Weights of a small transformer language model.
Size: 6 heads of 64, MLP 1024 SwiGLU.
Training: a variant of Muon for these matrices, 571M tokens, 8710 steps.
Each number is 128 + 24 x the weight over its row's rms, rounded and kept within 0 to 255. Layers, rows and columns count from 0. Numbers have three digits each. The size before them is the row's rms in percent of the matrix's.

# down: layer 3 MLP down (transposed), 1024x384, rms 0.031, rows 612-678, columns 192-255
# gate: layer 3 MLP gate, 1024x384, rms 0.0596, rows 613-679, columns 192-255
# up: layer 3 MLP up, 1024x384, rms 0.0593, rows 613-678, columns 192-255
down612 069:099098153128120119120128126138110158102119082136095182126098123141150123111120106131111120125052148104135119139117120100125107161124169106153125152124132173123087113163100097122136151092114140
gate613 086:144116100096149132155118114131151127141126133113138126178179123101167105119128106114133119107083104084140094103146148105141140132131156141141130176148077129119078093052115151134153149100085123
up613 092:085111120149145109124092115168116099156181118160081159081142113145136161115153149153119158131172123125104141123117120127138108137138166109070088086130105135129167105180135126143102095124155110
down613 090:138124141133127142145126106115067082109126066146127150110106122128122094155140125118136150136131148116139120137169107148121109140139127132111126102113125115176148141175107103136164147123182117
gate614 117:118132156142148094136141127116110107104133125165149128133159129133129105079127133149129124102160128142126101110140166115137123141137134095102089159113110150164166129089140108134131130127142128
up614 133:097145124167132155113119112091106138134101099129161155136146122140152097098153106109152161098117123141139089135135119136155099144103150141142138126116121075131147107118158093106101110165124123
down614 128:140161104155153147133124130150132110145122157103171166140103100165116133130092091105112136133151118118119097110137186153096090177152073093106120100131126119199127131126102117156110108159135138
gate615 121:150138119113130135131147130114110073148119108147109125144153129148140154128123121151112107127130149099169120127106146124184130151079132125132124137168126161151124089171138140128137096107101188
up615 129:151142138126074077099131147094126135098102112091103108127157091152127111098126129113169100093125086153147101127096146125148144114116104139176134147140120154160119098110109079119162122105110133
down615 124:124126122141101115151132150133114129178166107129113066127136108174076100120119144132135068113093136129145145159148122111117150104089064154158146168101142125131157145098145126103110150100127144
gate616 073:134146102076102101132122161102096139149120147141119161129147162134123109119105132119135142115109160108124131127097139125134137100145123197152138080128125102171120150116139129106131118121093107
up616 072:148145090084085086126109152119131147142127137125123147105140165116117115129113133127122117106119158108110116136095137125133107098144126163152152109091123095151137131138151108112155105132116120
down616 072:134099109131123103097120173109116125117086145127106102102160134100106135122086098127138141169155107153115115128129105110146105158122136144125097145141108146139129123123135165127081116130113122
gate617 106:138151067131121140121128133177157097129133146148083141097172120086154066108119129158102124100134169141111131072162119117096126150153136137181076130139121144116154145090133097157116134128136163
up617 114:145130107130115130106148147137168100144152095153074131082142145088164092130133141160114131085103152129149108097115114120123134157150172184099105135135107133110177143109133107144169135118145156
down617 111:165130147132120179143125121129126127111049108140129117167073114127139160128175142133120101155111122128066158144137113154141150142114166159150072138130107124149105154128117099151094075084147108
gate618 117:124125127116152128156144079107111090145115130139101130123164152161120098104120106157161148140104107114075123117152106135084076137107109156092094138162134151149118078162106124140126088110106158
up618 139:130125132138111120093134122113093099141090149145115102135167119089106109099166153165123134164177125167157133157076095115116157105128148141112154123115152132116125117121117081133092124117157144
down618 132:133152113142134115126142095168112080116159145081095112134162174127086110135113141114127147155126105147119135137116098113129164170116125109144130134171191104128091103136130129115116156124101115
gate619 094:101122128096128137111157144096170129155123145158076156155159124089135131102105111113108097142163152138134131144129111121127115136122105121143114115126120153136102097137106135141156106145099086
up619 089:132162128118134125118116106117156099127161123124082148121165158137093127121102079132185117100119137143131094121099133155107154111130145142174139181148124129174099128106118113108166070110119172
down619 096:121141123126139120085135129135161110109159121146112109132135117132107159131095079138124125159137130156102182105116182123122168097134134149133114118137136141155075113183080163125132085120072166
gate620 121:122138127149110157172080125092077117159143196137124121143171143100106120086126119155148121094087120118127113099125159139190134172121153104127119108134133100131155140120149091148136170103149111
up620 122:144117142129111105129166162109196167084097108096100121106143157131143141156167119101108167106148115121140135135131107144098109109142148131121113136113114139106113113147103132108114132106112143
down620 122:146142101165106112114088150155177188123139092118151161150157159139136129132161128116142153123153115119109150169138143137127133081143100079104140132145105170098135119116084105152155136121124147
gate621 044:101146099106168146124126115131159138132131092136101134164124134121102163072139122124180115118118139128119121129167161092121113151112119131167096087137104090167131098119103118180147108137138110
up621 046:167157108093118161162103140127154144115132131129162157111111110111124133184134127094116141108135144127181139112126111163111143127134169151095151163145135132085128161153146129135146128117138108
down621 043:127128132109124108108126167149133085109150155141103100135127101102174177106147119129092112147111086106116162172117124111137134129165096149113097178162123113103096124151126109107127133148150105
gate622 125:130116102133101114109125158128115085136115090149136120135114141129141123118135094154124084179147141143105118129165168108134158145123162169125117066101121169133117123164126112164114084101155127
up622 145:157117140148129151155139153137132147132157117137094159091119100124126159132137127122145130139133123149093168138136123119128123162119142125080096111134118156116130122141149122092150107107138140
down622 131:123138150130136108115124120125101048116127144057129118122151142126114162116117136105093142163139104109129160045101082130115097148099100100147103112121163116147098075121137161130162168110135177
gate623 085:136090091123097162148123158145083117164154157147128142147132142105117126079089136140120107105104164109156097111173141170104142119133128143138160128126121131152120173130104104170133062159135107
up623 086:126168166143126122121135142128181125120119121135108137091156148131150155153157143138123184154150087173120159170130120076148121178156153128137133151091166125178153100114144145084148154102129155
down623 092:118155162124155096138152114115074088111127114127088120128127135128108126166147134132135136161145120117122156121120086099135124161129091102137072151111151150130149130124127123096174158138139124
gate624 101:145154100141100137159107173113125111111156151094107153127160118171141122107128097152168118123172150154111087160110151141130106073145122109120117126092113144123112103146156129135148124162115128
up624 108:123104149148150126110113139141125115102156125136166093163105151142117104131135153107118143109070107109080132129114108132122115187136157122129139111135156125148146132126166108142107087044136118
down624 106:145064151123128194111136110141114158119095121183170136136127098134121106156149164147125178111133078108121143112157087123157140155103103077137168151201137135104153142121135059131114176091154120
gate625 081:150091155106124088121102151165146142179182134137101105076129134129141106133161128158137181119147173148159091186144133126167125130139105133072137152143131105137093131114147100160111139117185124
up625 072:113151153119127124107111094084090111124130100077140106160135140122111152110092158111130092096111096126082111110103121137052122108133111109200104133117146089099157104138122143124121072132142090
down625 074:139155140150152127078124129089104151102159146069149130185158147138112103140124150061129103114164096145141143095050121114120164111115149131141127105133110122166140103145115124109087111171150097
gate626 131:113182113097147122110109124128160114113152157154119099156128082129118084088102096112150150135124144137129136103111152139134091147134132143139091119149119141144130104109114148140148162106158124
up626 119:121170130121147122113096112121128118128141132123146135138143122155133107153120155128112082121108166156104141123101115128100087113164145163161136140156103093112090147138107139162128142160099143
down626 129:151099166137089149129125120101139092167090153148139166166151076169131138136125117151111107129123163192132100143137122157109130141118103128153117143160121135105115113105085198173098071141131118
gate627 060:128166116103151136122125110136085124115151129138110114114097099134132152097152117146162113133155124121115117110170123135149167139157110106144168140084115163094148115145149091110119071158130082
up627 068:103137124086120131105126110110165162109139139129135133115109151113106150082115067108126100110164117139139131160098121132125112139148126131156163093143134113098141116157161094145109111172119086
down627 061:072115130132139121158143092108148127127127155103143109144116175113126142137122129182171091141139191131145116106111111103156143115133122106111119098157132100126149131116120112121122133154073120
gate628 091:152121081099100150125129123154146148102124095149149103157123110167117116127099129137179101106094147129165082095134163183158146081135142116106124083116115126123133110094101140137109102086155137
up628 099:143152104088110118134119101137141111144158112172158152135140125127125078107170127174142090176146124151123119119106150121135168063126118104103130080131147099099130149068157156144175114148115113
down628 093:131141169154090151147110096129150119114146107156098093113167139162132136142121136121101138146101136141159114146124088114108149092110141148152110103120157159130161144139164182115162114164131178
gate629 127:126141101145121110092120137139171080143127100166126144112179154138116161126130099165146115167116140113136097091134164144159106170122134140117093148152153157173122141138135140137161117098116136
up629 139:133127151143176112129135141166114144109156160117140128106116104175141100128140117126126103116104129137124125074129101108090150106115152143103111137133095139107082129167127123072131171101143143
down629 135:136132113110154107164145176136153134139167114121119148099178105095118127166130155170126074105096115104128104137141110147108110114138133163149108132154148115139108134139170126113116145138117160
gate630 080:119115141138110162143137143112100131149100154117113098124175132115136080108127086142139174127160150120153100125119117109104115169136162132126160112131140137102172140140126125127137120159155150
up630 081:160123075156113099170105137153116141123057147137108126097149143123164135136144109149123158134147115135103097135139110090124130139120143139155146145137155092084152110121149111108118070159174138
down630 083:131124081131161144149109150130137117120109127127136138066161148126118146123108116114161140132134153146160116165154120120121123074137127136135172104128137095116159158170120154131118140171132154
gate631 085:118163114143133116117099119141116102133085084090131139115137172106132112126134152102134098128097134105081136089138146126117154139163131107134146112184123127128142156111172154146091132179112139
up631 086:129158141136169131169085175065106118147114103145135138095121126111132092151125125112079144149129137107134113134088120128108128091117166153184130160123141109116122136151165124148113145122119104
down631 086:103167116135163117175135117085130124083159119093145123126153127103129108130121137105142113104129113072141120118121120137116132102131137150130120119150124103150131159135152107171140135115091132
gate632 102:109162151126103117076098141124080079125130123126138123152158145111172112102144143141137084121156122118127096119066161148151121086110121145124147148112112153090131151130147113136126150142165141
up632 098:095132159090102126089110142100079095132114146120119136164139147136152105129108129135125109147149108124130104118082125148126096115079125127109158138121138178092122142134143179136124121140138147
down632 100:075087109120096116110114110088124100105098115124127154132178148136118128125106148114152149119135118129128125137083193137123143099118137114100082092129155118111132147106102140151126145123109111
gate633 095:133145150094111096112101130111095167143169106137123129113126148102119090121148121132119108155127102134104123111150150098132090119161133109171163116160139125163125156127124115125155178121081123
up633 094:140145134122173161147162118148161108097108129122128115124101099144135142144102142118141120106158127137146106103140143181146122121129112136092072136091140110134114096147145134139129112123157102
down633 096:073119155123094196122160171165081145069184175118122106154093092137160152114115101129071141134159120144159127116138117148125139110104151124101114104089117093126076122125092116161129131142144122
gate634 110:122172120123170122137137125106103160128144146091129132133098101116163131129137151122116115127105163119091126115091167119163113102134108155101104132140092120146123158125120133144123167123114123
up634 104:116131164135074138156151137093113083119139129164156141139147127075141096108146153125130112160149131121154179136097117116148150116151092127168163107123115136116113129121129133143089158145118141
down634 109:121113076144083097150142144110111117101119160136113118136152110125088106093151172144128122138154089123136138132096118144141167126146099099139115088158155132127122093125139142145118140100105107
gate635 137:146173101145127110097161148135144158151161131162116113144144141133133093164140123164106168102147101103129113106125156150114102118146114135162101141142142195153074179150115132144155142115161107
up635 110:149086140081178144112129114115095086133113149121109108100149158159122153070154111095085157122102183120111114124113137116121136135113166135109161146136136081104121098118130141133099127127117091
down635 129:150186128126133133160126164139142157084150160152109108137117099143130166133194135140124109143117081130139117103131125120123115133121139123108121159087127129117122156135133119127131116149168134
gate636 093:103147116145132120123090150136133113124127096143151158115130135184085118095138150180102150128143145121146143128113152138136128080159114177149134094095110134116114140154111128130143154120088133
up636 100:100140104148120107157109125129114144158127122105139134123110104153152100135139072116151092095137112141139130118129130112117173117118143166162115097117122133138092103133123114119164195156097108
down636 097:107090115124102123117104159125106088130097095120119129116132095135146110153156079156123144109143147067102114127128166120134154149178101147139127127140118130170139106176154129124146126175114105
gate637 060:136129109128129163157135080146129106166138124157154164145135166150138081118080143140124131148130115128157140094118143131124114149096095088112107105110151128134103171111173166123161146119088171
up637 058:104134143144150108081125168110109153098145141109129093139132097087109173132175105135130121148113123130085095134135151144112172151155160153170150127147108101124151093136081098118113124126147110
down637 058:141139139140179099139132131159103123145141111138164120130155140083131164161124119117179150097107137130117138096171148132186148100149156083121143109122115138077159136149154139148126101130107102
gate638 158:132170098110127109093144130141135055107139125105140105149152125086153150132123131156133125105143118143134106109148111141131120125127127113145106148178154114130130113103124103115079122097124144
up638 169:159097162150120143141133122099161158140088087209103138141108125170132094095106120128116124152074103113141117155071115122118135151154151131101167130127108123114158161126136132158204116188140093
down638 165:161137138124133148155132118128122167159094097169138180117122153140129121122091134120143135129103111095137130137097108131133133182127137114113133154129111140112157154113139107149174124131132118
gate639 061:108107095146146102119135089140156140133138132112149188130107147146187112141141156132140136120070133127114144126135124137087133124148142130171110130174187119106159088105132108084112127109104120
up639 063:160131142113122124172118125140139136155137160135136129167120095141162129115128099121119146070098142108108135149170134136141153132107134117131137155111144143154151151105139136109146110128133094
down639 059:135077140101158128093116089143111117121099109105138143128107131147144121153125144147163135151084097127082171124129111113131115091151168159150121157142174146139136140102120105069113125114090166
gate640 087:114112111155090116143114119171123113168130108107107160089149113131090138119116146170099115135096121130130154125125175124139125143160097123120115130151097132143143131105127157123152131116122124
up640 085:125141121112138105120087156127150145136157132131114089138132107085114104123084120097119137150141147103098133094143089102113163134133169155128152124131127114108139157130155105101156150128121122
down640 082:140086166117188124145127133122158144118128116170156107144075164139127101116164084117116118121133123128171122126125053138137126115113094163107131144124159160148145118125160141109127150153084153
gate641 094:130136120158103146142097121149129095102076142129125155120134129101131077154122114198103117110140150123137122109132111102112107131133081125075102146144123186088070102146145125122147125144110143
up641 096:149123089134100110137087132127141168132122140114154109116146135143124074129110067178112121120104115151121147132122091047102168115090120139143114151130128113154101148115142124141127146092120121
down641 094:147132099127100114139115121143120131090122144109121119136139127143112059137123090186113121119127122152062168126092090107120128110110132160156113147152105135149062122122150130096145166070170156
gate642 108:155133154175076106089089125112107127109111179177166129121127140108130156122153106125170131119114133116113097122098112154139130151141161118130156130131115169101109137109105176117162155134141139
up642 112:109128139091150149152148115119141130160157082089088136161133094132127098102080125131094103155129148160165157093132164127103090073101110133147129135124128124141145104170125080143116144105096120
down642 125:170137137095171168148153127148141106136174103109098130132137089144133112104082143133094113121132141152114147110167116147151111107153143154145152137117108144180142113154124073128120148137134143
gate643 101:120136105145113144082138133135144101090113133100099128129125097138120157116106104111118100118116132136125117121166158116103151125102117106110139134127123125172117130150163167107129132115094134
up643 088:117099088117133113083123146139167115111112144124096129113152131165089173143103176136109164158158129132163144100126142097116153130112144109123099136152139115128136106143147166142146127113093119
down643 093:129131125150107116115114132129091163063125092102130175136157149123124127159113114134141128117118165156158153135124122127130114165117121091138108113148142133117136145148119173148136134144119125
gate644 105:174144127111118108151096105109095128150108146135121135131153156133152100140120142167144106149096189169126136152120145163048114144113111155117101159100094141154120155121161137170158136150125148
up644 111:121091112131114146110173129145145118094133122155116110147115086126119150112132138073107153109104090127159162105163106103170110090148118113110176101106173133125118114142119158137098098124123146
down644 111:130092125172095137122168166136100159106147176143101148146100104115087099080143121109151100124121125114159156089122134117132126102142125097131164161115151148126131143154113142132111119115107170
gate645 074:177079179176139105120110139121135095185083145165132141075125098141143130142144120158145155079101143181144126135126153090096171147107133153126132168110148141122154097084076145156156115149154150
up645 067:102149090127145123137152093125128127121112122102098117118143146114142122128140114091141099145130102077125122133126120153176106103172132120105125106187094174155144141164167093095126142107178129
down645 069:108153073114148125119181129150106138120148092122136165134136105105116134115156140091113111148140140103090150106144098140155093125118124159135139084143133141121130168129172131089145123093174142
gate646 116:131121164186121094138152159135121145136145155116114171177117092152102094100147138137140147133116101142116162169128106126125093139123102121129122143083130110171114150168171144156124087128082102
up646 102:100127067147129122140099132150139094085154116128131129101143122173112097138138127130136118124106154102180126103136107105150125142120112099105116161144150104133108103130129104151130099146118157
down646 105:104127099172084171110148150127148088126136108111119180133159131172091136165121098144170160144138111135107117121135190125152157162126165142148125145137126161134117135134148132154164150110084126
gate647 113:174139117140099142137127129142131148135117147127161172142116132155124083110108103160106094116147117122114158095077186142129086084139135157112142128114103121063132111158140131109156176136154102
up647 102:135144113148101131119112116150079125088117104122145166136157137174185137137132124175126097158148111104146131140133197165148099120137149148117135127123103120134154125150126132104157142102126131
down647 110:137190127161147131159110121134106105123098147130185119142080109145136102070153128133109111141129131103105111143111102138088122108115120088139135160096185133107144135120159110142093150121138111
gate648 090:090147129122105143124149138125125113152124076141136129159115056147110170164172125158111144081179097132142151097103086097126090180132145100132122144100139124136171162121169132105142101129151149
up648 083:107166153145107124148092140126093154116127083137151125177099089148134182158184148167065149094145089134129134082107111112112129166102149104150114123093161115147144186141162108119121112143180150
down648 085:115141140174136116105089137117109138141147112109154156106096088120149184125119160123098133113148128134112140095073129168130126160140168149153132137098128151120141161108145124168143104115130133
gate649 092:122117129147147136122099137156128136087111148090132139113117115114104137088102098118117084117156145099128146139118135125128153135115109121176109139101158137116134113094124106102123150145123155
up649 087:142149149109125142180154116127124108119141153149087131161144129109131128101122127145147141133110122147099152131154111132098092112135154133114137133143121115138086135160121136109152101105130115
down649 095:110104140164144117139143129123137115103088061144132128136138139125128118171125080088132130118108120161153104145085162099140078092162155126126114180144096093158131163085132157145119133093136123
gate650 132:141149121123124123125091131139209119156103075147120161136158127107142145103113110175147117111112141123155093153142106130154133113115115151137112178166111129132120108101097090129178119120165154
up650 119:121163109108133101128119137161211085112150094164125174118124094142181153152084078150137137109157124125135107151168118083148144120102124139133094133151096156091098119161140124082130118112195124
down650 116:153128087104161073119127131134151143118139156105135130113092142154125169140123111154136104102143146138115148137088160135108147110145120129135115102134105150146116086094127095103181089115150111
gate651 112:144150154125166141171124127146117111109175147147153119152148110119103119135147103148147114152162121158132145144100125091094108136141139141052096095132129118138147071148091166161182139134076118
up651 113:162169101105146172140101127141139147162115173177149142136152092145109120150152100166158129146153123139114124111121138102138108119126132141109073112140117117112126080132129134165138110130112136
down651 111:090154164148125108120103125106140140148120123141150117140138122107153075131153091137152100150115149144102115113165132145140142108141112157111116107107128131134132175115102147088144156113117129
gate652 110:109150135147110133158090145023130145132163136182120146139118116132123104128111098122074143130101131153087144130125124149134137164104115101135137137144162184121152138085119143125130150126154142
up652 111:160116104124144167121142126092155125131138132112093152135087186105152117149088124108141124112119119175166141149157138137172144134164095111102123142141182116142135110101125147113135105157109138
down652 111:169095127110157151095125132065121116129145186146112147115096156119137119132112107130111116148139181124110129109104139110155127105111166093106103074136126141083135127102121134038127138153150122
gate653 129:178137152165103129118131134080101099114154149124096122127124141138124084161134126110128118171171089129114127125156134103145137100154111127142168154143129133116138139129136127143141144102102132
up653 109:146156122104122128154154121107104121127110146151152132154111184145151117170098104137127130200144129128152116147105141138144094098172158132143118144136148179133121122122130147146147124101127131
down653 125:144143118137145121115093128129116077133114085141113105109124115081129155144138096123137116088118123136128125150163118107146105114093124093139151097116141110129138172114144128153133133162162141
gate654 131:147129101086124160073147140149142142134113157107107104131156172149167123115079143126099095121094114132140159120130148140117150148166118089143131173105123172091106103090197141127135132163123162
up654 142:114118107172149094151113133068097124081118131115157095131119144114128148137138163116174138116111141141102121079129092124157076152150143124141138117127111137118120134131100129153119094136145099
down654 131:130102123189128115166075130106134119174104111108135162145137117077110140140157123132166153117133114129095090148125112121149139138145133193094139139158132103136110147150119159116106137085095095
gate655 096:105146068126132119090111132141110143110107130143127148149096144120147137143122094141123140156152058161112173176104155113116095167163121108125127102133144178117164113141126113104139164166124123
up655 102:123159074122113116079086127145115109138103136124134139101106149116114146134109125137137151152147107163115180143141162126153065147143130098122150126142114129116126145134129136080091144156116143
down655 099:104116095105127128146124130127157149128121159166090149157106131128124123165128127157104150150125090145115138130065164134110128150128156145108132123163108145119124129130144127093146149163133125
gate656 118:180135110142114183106074145103126122128115132193106172140125122137139135103143112115145112124134148137115096135134119134144166159069116166151129112102099112157147102127098164090132168119161136
up656 122:113114167138120105131121124171115135103140157110133081125144141156093162128106138138090164140108117130130154130117123139124179155122089095115084129106131098082112150124149123161118085144102122
down656 115:133147175148112094162106154176133090120102128130117122108167157094133149155078096137136155097093117135153133175138123122151126145122091105130099122107130156129128112115140097144112156149116113
gate657 106:176167156142103149148084134168146114142145161092121110150141170138155117138105129149057129099142136129126064162159124169133157116113138111132129165145143157115103134086147093168125116114116137
up657 103:134127131125092141124153140124117115107151134143140140142118120136113087092122131126105081143119137112120149113108132096153116123127105139127152112116165113155124105115153125090164101161088122
down657 101:136131128122164106108133129123115131122149195144117127153114128113149115110132120118084132138130134140144120126142129152112160139110116153146167174125116172170087145114157108117129108162106118
gate658 103:117137120085150124163142136171158138087112147169097098145138111159113134125099113111095140132126134144118143138148124136139114101123123133111107164073159140115119120065120093138103117107119098
up658 097:141158131132145132173080102175153102132119128152122126139156140157141120100095116141108116124124144176143136138144137162144101111126099120139073155085127109105094101057144085161134122083110116
down658 112:124140137096138133145107099129115117116118128109114117141162123173173175147072129140109101133151130120134100160104139114144122116118158093147141154122140149118102144122158099137131099121078142
gate659 073:110082109158108133163166140094116090125110128100154082137131140108110131135122110132141132149136111105191111121133106117104153143124140143112123138100123168124167123109129101105122091148082134
up659 072:117162162128147133101114132154131152130109116155126133105130107088088132137153137120078118132099130144104147083103162135142076087144130095149132112137134116164075119125117154128095135138124150
down659 079:139155183140135102132126163158104102144151121157128134133156098129166126125142141144121124139145144140114157105115130135155115084158122125108122116141109090114125142135143155119145143107165144
gate660 085:147152118184133130111130110112110120099148154189129137096121134145094154121142163121135153136109136159139114085128151107136124145133160168072128123119089080151129114125128122116072169097097120
up660 079:142132110115137125087110152123117090092115136096160160135167100111110118119096113149187111180139111122117140127144162143155133139102159143166130148130153126134116175116103143166112111140177150
down660 077:132124084136144095129143124118108128105145118097093125128138108106159097136106101111119101158127178111145133132102096166113124154115145100117134140083091143123156122123143152144140087138147140
gate661 102:142133126119132096136163141193174089136121139130099095177178123163135132097126152163124137142127132175150168102151137160095125179123124115107108170120122185145159126128171151109124120186131116
up661 111:149096110163148112120171167137149151144137107156128143152170064102134141122149174123119154154103130133153144124150106139128166130126150118098104155132087132119115174141164143137193139156125137
down661 103:167104119135153125117159139130150137135120138146111134148120089142134109129146136176108139160090161111149131122179111138111139136125135112142111170098103154120104129155169148128122121216097157
gate662 095:114113135134133102131098107139111115080149156137125136127138137150119129160069118147126191126152114154111142099141151102141115104108148141167167132129135196128111163100128118180138125120147154
up662 087:124125120116123117144126120144124142128150131126129122142124151110171171102138145127106100136140135133141103134163111153101150119113089081132119119134155066099115118136150142095106085138154080
down662 096:146101079113136112151143148123118121118134133133121100131093179141145175116118109142148115144125111149165094137156158151108182124111095074124158102096159110141115094186135118135134112133131123
gate663 103:106130114164109124145049138124109127145118151129102133117165138149106102129183167131106113102135152121121078126083099144168140151165148115125099145155060150147139121109098120096168137165126128
up663 100:114117150144156123119060122127119107131176122130153134098155192108067103193115140132138150118112152127096106113103099103126159152160165136092109137122109130086126119148105147120136115115145127
down663 102:098138156146133152144082129181112139172121137161155140071128166093104076181134187110128160124108171153128093140071105117138123127142139143122152167123100133163101125117111149120168145103126144
gate664 110:131133116161133138101121167144140033139134134117124115097163115131151146122120121158104121106122128137145123107118082189120143100084123126110153128133127121130145093082125114112151142124126146
up664 105:136116116097132126157153119095121217138116117136135125164121159145130115095142128077127121189154137106103137177159184106134112155138163132169131098154143123137105177177110139166118117119104117
down664 107:140117109161113119138138169163128136203114084109089111140121119159131128107139136089159157124169143123111126153114131120143111162107133122112105186143124141146068128151109092113159134132125139
gate665 103:123127125174145107139090119105098155128124135159183115119120094095106086144141113166163105144131154139120136099131120099093149147135120151168140107112109148106161143141149127102100142152147097
up665 106:100166129181116115143108126091098150127148093160150101159124109125109108126135108150163111100121136141107150106145079126121134149128104138140165114113089130107171165149155126071129151123173101
down665 108:162158116157166121129085116119105130146132136127104143126124140154126151130106161118166152131130172099084126089139150095105170120162128099125130140131118154128079147160097124133112123137121128
gate666 082:150086120132125158119135132166121150130116162121134158149135103114136143062158121125041153097154108114109123152124143136106101130106136145120140096122117089122120135143132089121078103131163107
up666 095:124172128113116120123132123060141149150095112136160115098092118133111110156160189154136082158082143112117103121142089114091112108150132115139134121106149143122143108126094155130146154123092104
down666 083:117127118128142153129143144102104113167156091101124114141083112127126060091135146142104124098136146166131122096127145111165101135139125152089130140150147160108159128153163120111133119147148088
gate667 114:141143130113191159117107130136118080137145080140114132141182155121122118113104091126076138123102117105145100114115170094136138120120107167118126110120134137148125090151117173170115139128082129
up667 115:158137159158117138082100149137131140104113116166112134174114139121117151143143097120169123110161125137101134141170135139159120119111098134132125128145148129112155130118106175104170114110168175
down667 114:158108127177121166084122113135135126106059149059103097155115109192151116146141102162187107150103156105114151152120123121082134128122094130150135120174139113104125140155089107092145131099108127
gate668 116:127136129097132117146131149153097134139145110110142122130147121119120111145154126116121125125139136144171137127092153114162099150122135181142146092177123116104130155126137151129081126142138103
up668 113:085118144163165167137104131125138158118102135140139154161127107148131098111137091102130151165105117131113137118099113147125165092166110122122124144084153134145128095104085151094135128102170166
down668 116:091129157128134127114129138106139127127104139149162094148119092119116101088129149160133128160088135081091120150144125142156169123099109104161142168091127162149160112131095136111105143101089098
gate669 092:140141132166145188122117128148112138113179101144125164091142130113135098182134088093159104097104094088115147121095136119114147143144127107157121144091134170102095174134133122152140106132064128
up669 102:128121115117103080117139070122129131134128138122102123123137161145134153122140129145146133143165105103170083128110136102150132150141169126089072133135137167119116146124149093121142124130160160
down669 091:139125140105087122146088121121142127074129121137117121099104109101124120101158165139105159130135126138133106119096168137102126055116142118168137098131159150170103146136105122130120148157145109
gate670 114:120092122167072091159153127150139118138126136129089152132149159127110113148118117144134100109143110160141143151114125172090103102106113162136105128123167103090109138107124123166153162122126136
up670 102:113118119178085101140154118109166108165140147143133137132171142119148128105091143137130204168118132125182126176120115154138129180098119116122098132140133136168128154117133087137157105124092138
down670 103:139152116158109136147153111135128134136158124089125106131100127147127156130120150107117152127101117091104142174094115123117100176116112133118132100101127119159108109097127086103097132117114116
gate671 120:105139178121144151158101174137129125141112118148113148133093128132114144117175173115120109077144121085154105121161110166120106091125162173132123100122167105146152123106118156130098136130142102
up671 099:177154158174147135153122120153107116128084111167113202146163160129151119076143135139150107178125133127159085104148113177124105154120123124132119120106145104135127090105078137108092158132109128
down671 112:098153156143136150105118124119119103121110112136121128106110134160130082135130161130136135151083121104129127155139143122163126123104169147140111110143144097122141135107091166131115125130118103
gate672 104:124133135107118111130097160149128102150149120107139138113149139070131128101115135124120118122147081117068110096120134117128105093168091141135096107124090200139110108125112129135144117121118122
up672 108:083154161129120147129111167144127101166145089144150130106110119093100114100115136149102115113142098110090137143071097120112107121133142157103116104103092189113109111149128107091137130119161114
down672 112:100126165124191137089102171120139094119118137150104122085141124087114130099107148130140145146156117121122129146078118132137130143122161198121141133101133146138071125107140168112129091140156128
gate673 118:151158156109162070139141083142126131150138106077100114088143126121134139084111100094118151127129150126110079101079146167110132114109198160165125101122124123158101135146100165122122115103150089
up673 114:103133094136107157094145162131157127121136136193146103152105147116124132192127155139144137097138100135141160157170100087139139125134063116094120154132127145116168129123150086115169145130115175
down673 121:132098163106163116131176119117144120104115118119163158123116190150124123109142119116150108102183096090139139130160118115138096091103118110118130167119100075090116129119140123109120168115157114
gate674 103:178135148127140084162134160114096132112130127146159158119161138155166126138133093112095083112111098147150126105159187146117145114112147133125129125130097112113163136114132095136144126101141116
up674 103:175125149161138121172139160086124121107136107131141163121171125170155127116141107138140078099105108148138129140140178149152160113072139129098113147132124102114159126103122079122141111087124131
down674 121:125101152162123125111140121104137150138083127177147141126104106127109133114146094143109154122137140149120131122112157142119126137147105126107125091148101091135191103079118102136131111087120132
gate675 102:154133133102076135171165138122118126128088124106099158117140146114152104134125117136098116124131136143148122146169139129156105146130119117075084105128089134133138129124080150080143110129153147
up675 119:103089101129117169100119148139100087092186157136141126163151104101094146153141084114122109132118104135075162128111123124084116117081128139130109115120147166126115103162148096128158124153121104
down675 109:127076155117118144086163083098109115149119109117171109134113115144136113140124119147121116100152111150152122128087137151107144160091153132165139082131112140112125104139128125090144137148126110
gate676 089:115122143167130129131104118101132147144159137151172126139095125077145105111115143126157177116120153140134155117108145091114108168145106169091130133070141119105133108191166144108129155142121101
up676 087:178111101108130139137128145158127096143110110127113116108122124164117142156185137117170078164148121113113084126169151149160115131142125121106103127157122137156124126093077111142152122111121160
down676 091:154138070083116127136149169117097090081202105130116138140127134134156134113107103118113093144112149093159114107139184135103133131176092107071093106135064120073136143157113102107124131075150140
gate677 105:159126145126135106135102138131143108140110097111146155134135106145149149107113093129138121150093127137182153145121165127141133147141120117114135151106119123147161161110092152089129150131085148
up677 093:109174131101142110113155115148129108142153116145108162133132116148117125145162145137138120137163147204129118120160115131128141144144133135109141110128162143184118121140148083104140141142156128
down677 093:105132151122118108058154125144152105105154162109124101124120105137154127130154128122095141157170117147147138118120156105128140164130141117117117115164149172138139152127151110116160152131121135
gate678 054:146124112153150149096156146140123115116133141089136096134115135131184150134119090106109129137150126136059137161123148097079159163135151080144130118120050150157131155119128104119166141132094079
up678 055:194169132108114188088109118145120116107143106128124152108158111144157110116109116107149144136163145105120121171130140115152156142131152110104108144135116165137141098103134072143151127103122158
down678 051:158114119123120091152106099099129128129130097135086161124099086141082084133131135158114108150145116125136093082160066133166149129100136148100116147150164142132118127157148155163102124108172179
gate679 092:130140142165134112131083135140118114148095145132144122125166154111099162123120110134159140125083133095084094114137105131106125166122118105172131134125149147134113152143117125135121121119128141